From a checkpoint of a small transformer trained on Wikipedia.
Architecture: LayerNorm before each block, learned positions, no biases in attention or MLP.
Training: a variant of Adam for these matrices, 182M tokens, 11121 steps.
Each number is 500 + 40 x the weight over the matrix's rms, rounded and kept within 0 to 999. Layers, rows and columns count from 0. Numbers have three digits each.

# down: layer 2 MLP down (transposed), 384x96, rms 0.131, rows 355-383, columns 0-95
# up: layer 2 MLP up, 384x96, rms 0.165, rows 356-383, columns 0-95
down355:418511519515552535491514536498624423530574443434478528506545542513490459478576569490408386488545533526540531492608509496516396599456445442542390367486518511511464481469612510499529582429490503472548483432427508403474719448518560437501528477510456500502485492587488385500516522529472553442
up356:437496530533463449589464492483504540472628594496500449580468367524527546487439459482499475555500509499460507500460563510527509494545509533483428508476483543511575471465496514460465567521536470540533470483467548588537459496497469430457500453506436479528482483503513538532435513472479442509
down356:492566533502560569546506443464499477517534450539478506529483573477474485469564575489452440485466426489504570519511509497418490501555492496536543387505474472467510489472515561513540509525431494442493509580424562403503596489537518488510569506472475408550440550428495464494522521480396540513
up357:417488539464485483538499475532509500487465548503539577450445518539457505493450571484543455556522527495495455485478506579492583503480449422520459502465532561523543473565531463434472495478504560512478493563484469590519464505480455467493451427586489531508488589453545532477478510374516531496
down357:436517559530466493508553522440449549518497450572472478490548536486508495399530482465548548486526457504506428539447476520500536441486532506528512486463504525486493496485472543528480505475500536539530432528464532520422481517515497514491494518497552471543589476484544424485442548457541518512
up358:527506539578488432476438566542517448484568584456502532512397471451408553526425453458592537480454434475491516555502580554449524576527555517509426500595552495487485490535549556453500462496567526484435514380469400528498408463486480444506429489493422505520536512490535519498580469557498456558
down358:525444527508441522470471474590490481480591504514584555597462524464434486575403467534538570427503486505432513441458484528524423528511527540532581524480425482474424524578456482551383451534547582430408604492479588611497339485554519446487559431466586493513483533434526579517525477515471487483
up359:551538491537504521514474445507431494554590587512482474490452485547475473523436512485495491505476486494504435525436504458428597512462523515491561522514529518499500555536535498453464494559417512475553496529514479515490491555514499510500473569425491477510475504473510561473500468462579489445
down359:475454470466544546522517542479519494436503514508505516555513487476524486526554514491483493414510547495482500445540476481507444524533467477480520542448552505504494541488484498505512476458525516464389532507461498481467556431580487465495531551532514528562525503435478523496461502484506532529
up360:488425529391472463468489527521496428560441481591498556493510493505499488539547543517529565456518499460531508500502487509553462536511493493451446491482519499482492471503509498505550474453512492483452499533493506468518458568476501538502530469533475485546507495518519533473488499494461461520
down360:498397504466498496594482551503503513507539499484519519514481467470525488550452389450554504458521557523511519456467487514516532457545504488498503452523559514422499524524540546462484492531509555479427492488526479470505478480399439532491508481533470512568502492442490540514560495494493473489
up361:524516461544487541549447506436527468522509439451493533561481429525472507560509521459513525455499476469491551450502490546465492540520510442549525505432499537483445441524520464429504446468458519574550522432596359488546456502482474526516436478557405625544453533536538518489517457575459466523
down361:524469521577460536509536539526502461463526490540485451428514397527447508487551511510557534566500484507515440420447550566513444567516455572489474485457493458392540402496453463501521500437477501473453596549439546469493574438524424615486520537459482540531562538436555533588540573539545480436
up362:499500489507496504496503494495501512509494501498493492506508507509493495504488500490500495500512501508488510496506503508498501498498504506511493504502505492513496497502491487508493506499520500492506496515491499488491504505494494499497506490499508485503505491501499493479498498507505500498
down362:504497502503500499500502499502499498500499504501499503499498496496503501497504500501504498503501500503504499502498503500503496499502498500504501498501498506501500505497500501500500500501500501501500503500499500503502496500497504501498499502500496500501500501502499500503500502501503505500
up363:505520494511488524503506521493490472500513494474500518503489479494504504451516536500519492484490473514501503526506513523512456478484512510480474462493527491502512492516507513499496525543504480476481487531506484496525483504478473524498509490537485499507508521472541504510494493507501488504
down363:506483512502499499503494501494492495495495506490487490499495484485513518495501500475494496513488492485510483498486514507485519505492502490497507491502497504477511506494490499477492516508511486529496495502502495500490500484475496485498497497514487504646474497488512504505503498503510526489
up364:514482478474525451572488494558422502531459493531442505466512501525515529582498503518596490462452473500555483484446505573510513422550487473520561493514529469549479502524535601419392491566510516414504547540490536567521510490496524485493530525595420412509466496481532491483501361395506440496
down364:559527564576539550508514516441420464530483487519489492519467498545488498424540515480539492492554531501469469607557489496552445522523452534511520522498540497501418475449437481496521539565530505463445424424447534427502483427459431549500468523486515502514500544505522478562565462458410492464
up365:570492463502416486427510412474475544527554524524498461521509458485502534468520523509524581574479471488494507486488463495491421498497488563463531529525474531489546532522583515546560491520454545507466485478464518445519406497493476486529486432450537483511430524494449575503522481524489461523
down365:494465602442537516446519557536422447472508480484535476450536535524550515501487432426451539538531495513488404471553520540480499470505497517533487475530478489455475489530486541443499528522482496475473559530462514497526559491561452440477520454533498397539471476516482472547522549503438423585
up366:483399445470520520515520501595466492487470534506481551436548514515474559536473540478601516500501530484502440466399482553450542559512490458515512506486533539526512571508496541466426483525502539472430503461444435506503513469527510407511546453516522493515535535455475586489575471319450512497
down366:458516512415501475547495509548546493506417490471568484456481446506511443553607547486490481514514517500597483521542489509490535525473475476451556513521526565517490509505542470453551464454548470462541530447479557368474562409478566519522455494469536494493553538534544587456497519495472485431
up367:531531565513494543521481561494491456523454471468515547520500489501509499556569498484488496429536559469465544509521471528519462501543476460521466432454511536456434477539547504504566453496462540550547516506516498524471528496476495460520446472533501476524485537500484486543498450519467497469
down367:596498464489532437525487477493492542505553491522466472472487521495477488463458553512473533550485456520547549470489478576503506560450475461505542425521492474517511532508490532502465438470515508463467464506463551491505501566622517495443561487517500526519543499406488474490487517545521492535
up368:528486495557484581465520500504500500565470500463461461538419508518466551498460544456533521502549467454529530472431476510495532524456386458492484489497503533447475519569461526503571484494492509482452518570546532476498441459522521499526440505554477531523488510489503586477584486529430430506
down368:424527520473478427524474426498426447500532450516468539499518537500539448526543466510462480555479511510508479471556557487524451520490471536511521493495503578524509535468519554448472501489467501461534511482490503538484552484496438506511516481436551513512556510553566500527490525494423551498
up369:497434491472483564503493516548447442480507463543528541533561481493475501540541524453454536458508508468500437495507472568525530535476455469497484446446531546554442541474538494500491513495497524525506527474517510554507498564464554491561481469490509490493513511495483461498564498449538544554
down369:457523473534473463508505488486484502498508500471565434523529496561482512418518539498503435495516443501534518513532451581452497467535511550559582498497501486454382494484474493478498506546518524453495494520461587520523509525511467494481512474531501507555463545498523384493450503496458501499
up370:517463525523477521521489519515479442517497489495515496540487493536510528537524488480517508451468507506485485505521482495540500559513459488516481463491474437539544476472507501511460481556459571523510477412500446463488470513491446518532462516568461533529501552476557517450471421515486491563
down370:510464506488523529517522512501523475458475515464537500529509508491513513523499495523496494499504546478520427529484484466466478511504478506499530507506490469506453481481462523521463476557495557495521487516492476471497537469505475495481509510567476479583471538477500491493480452528498504528
up371:476529457478497486496504464556458506515515503484505534498528504482468509453543523461525494507462445490502451504522493528448492529458508492456472455522486502529459513600506535510506571587429536420500600453495427552495513463405492478519498494520508494549529586532544542494517496512526471504
down371:560497501585485527541451510479469526507548498458525484469493440498401576512432493414580509475486395550406469495443538492443488557593495498530458507544440488467401496512473461467462610500606493509479521519506439483491403459470528478538522451494549517530574553490428446492572471510568581504
up372:490542496479440463497514486547464545491498554510522459562449455469484529465491470441546557445489533496442492560521559506546481530449482460476449463510486448479529511558460473457587509431556477456497591443550526463514473529491498527496490511462400420513581463537537532513502522579485456547
down372:564518555559524512444519508548566485494461476485475462492447509494497442488557487476487538373566440507503501567548520548477537456471486513581439477505434500524444516543533521506500515498512512557453429463459574451495497596515502515532508427488493525528482499504501507423530410495512454488
up373:523504522459476488552466520480468480556523522508506468539541449516462524529535469421531503537464488504474460459474473498465492530485473458511454443558439495471488471536531478480513503490477561494541551505541439477486448475413443455551496534571498530574430557543480542514506476520508468523
down373:494457491571465523566407472488466536561519471582475571484539458534425541493487523512539495575466490556462462500486492546461472547529496412486507447540434483428490521548505494466479541481529514475450543471522478516509496504462536469557492455471516524586454519460425530528524404526510506495
up374:526461515408463511476501512533464502473504450515490574571562486513515539574541521448468488498521539487508506533514512530552466555475478525543470430481486530532483400491517554522445493437509541546488517449553482504547495502476474473509453509506466520510508490439544471534527464500482505511
down374:532508497467576490510463518480504537520535482539494482486513506530543470458489539498524525539445528495544539560435492508519512473447501493511467550535470529456508470496428466502493471405541543481491447477532480487541492426474542513491586534467491521561495549455489440402518539527492513477
up375:518530437530454479549529483485468581473522436466453551479487453384474576438497509543569529472464542508436519492474545479460470523442534510484503497464465403530512505492473482531443451533515477471495508471553559591549485563493538523533395518495516530532509460499523521455572517506522551547
down375:566423531428560493529485604465513460568549492491506469440437503468531512545459508527501628526551523497471483519568532515472482453456465536477457575524448397429447519600431464466473503526514482563499519427474535515506527520445468487483472541533482508485521454520503531521484513482468452454
up376:522459515490470491435488513558501553508509530464488437482463476476561486576480503512589579457468522506471514525428482508541468474486530521435512533505544529496468484519517534511460494465486463482479481435528524468523488566443466527500517468488517501554489488482478505547452504515498420512
down376:449465473484516488537514473456480430499507587496522511471524558522480517492460449522434511497555484517504586478512498557532505519550478459425465469504506512506473501464486493486489498549499556489508481527481538454492510518468521519474479454499479530515493464520497454470466548483492512506
up377:479554523443506555466511510547462483517486450538518426517510471486428472475541470425532442481491473512493484551485520430576551501564457374526505440484487510428504558512444505463521520584454484516415565521624469498496536479477491463491573489522496447527563444517477508428557509549561522500
down377:588445462446535488578459567498521550536536554435534506506415495514493499510532518476508451518481467513545525490465498509532488529453451505542554480502466492491465552425535454488423490439529506532496473559527491453537469510570478482441525473473503521526502469477456473502492475524508498511
up378:491446415540430528475526502498476527471485470507569500611462504528479529510519561521526498451530514473496505458489496525539544553446432509471486476467459487530492470537518486524531472491435535498489501501564507564487445525504515456523449490546470518520512622466532546446474473452466482501
down378:474546440564571492492494429511507512440479548549496466576452515490499491522566491501501446559449476504537476483413472671524509516542493381503575595529486454496526556494519498549484468405471477462520522565562523435507502373407534485468512500463501542540512460478504516494427517497567566448
up379:506526482501509455503530527463502468509539492482513544471480436493424508455452448478498554521461511496445563556544490475449490577413468456490513478449540461527468623519445532533520530447480486482514574510500453472504521568455518528519511510455489541522541445551482526527553493499476527523
down379:485491511561562463466523478487481499530462491459504527493529429514469511513560462495505484482523506517490515421543483528540486441508558502490516489435607501518528438531517423538524486526432511438454480454503476443477434552491549463541444534522456514582563526554503469517498511537496534476
up380:503526500581419534508430397503445543520511521581492447503477371462490456464512464424496541546498502460511405409513484531427439420557580508533497496591522563517469591530495561467507538523544508504543480481507498500480422416463495489523421546485529472517510523495476501564443538481550541555
down380:473499481481500549521490529540583461478472466539542560450505446499545491569445478429471511523525456505477530499485446468490547508397470522548434440466463465502498486541465532559528456470505476549559554482537512461507601399525495447499456495569520500516523594536482507529582541530352442550
up381:499560505518475486546456472500492491535492497546501477539519512494470553482515480519500531522489505505503449497553450465487486542515458453514449487527497436492519496499494494520498513482536535534433495455492498474486452576499474480549517475494456487521493496495493520527484460469473517544
down381:488461515530489486506465522538480515479497533517488494518445481522517551488529497515509470527482463483513481506479484479527472454517532467505519465481521520501537513486440485497480493534519510489502518503487547523520457514505477464495482500504542489557482471477460522530509556485480513540
up382:486425521443498519497501510514483474522501480577513507488549512523486516538534478536508574459484508499488534450473461498570469567503453487418511489490456472509493493500487489573463497510502522505492489460518496480486461550474467448571492537534507513510488557502470495532480449484448458550
down382:450437499438555482523532523521536489506527474520519492500483496509514474515512535505486523574510561510495472476532471511473481505519501500455506532503469433496555471534465533552494484481477545523468479497509530484512485514540501498484477483528470516521502513464461471519479448481496474537
up383:555509532566489462428484487472530481483510469427499476489521501460391499527448549431459609550464411477453475518454574598578468474553485540475442517503483410507539436570482543481466475478542560552456495415430431528557460395490497410561497588561468590528418531534521533485507484568491424534
down383:534462436574380418479500463483576521465481439578510429532546559523447541463433567448520579499493395498421489557525502512452415482445495579549529510500522441470476475454539527522545456568585536540453411545458512543489447440497626488483522502547440542558407538500598623477439531504569506506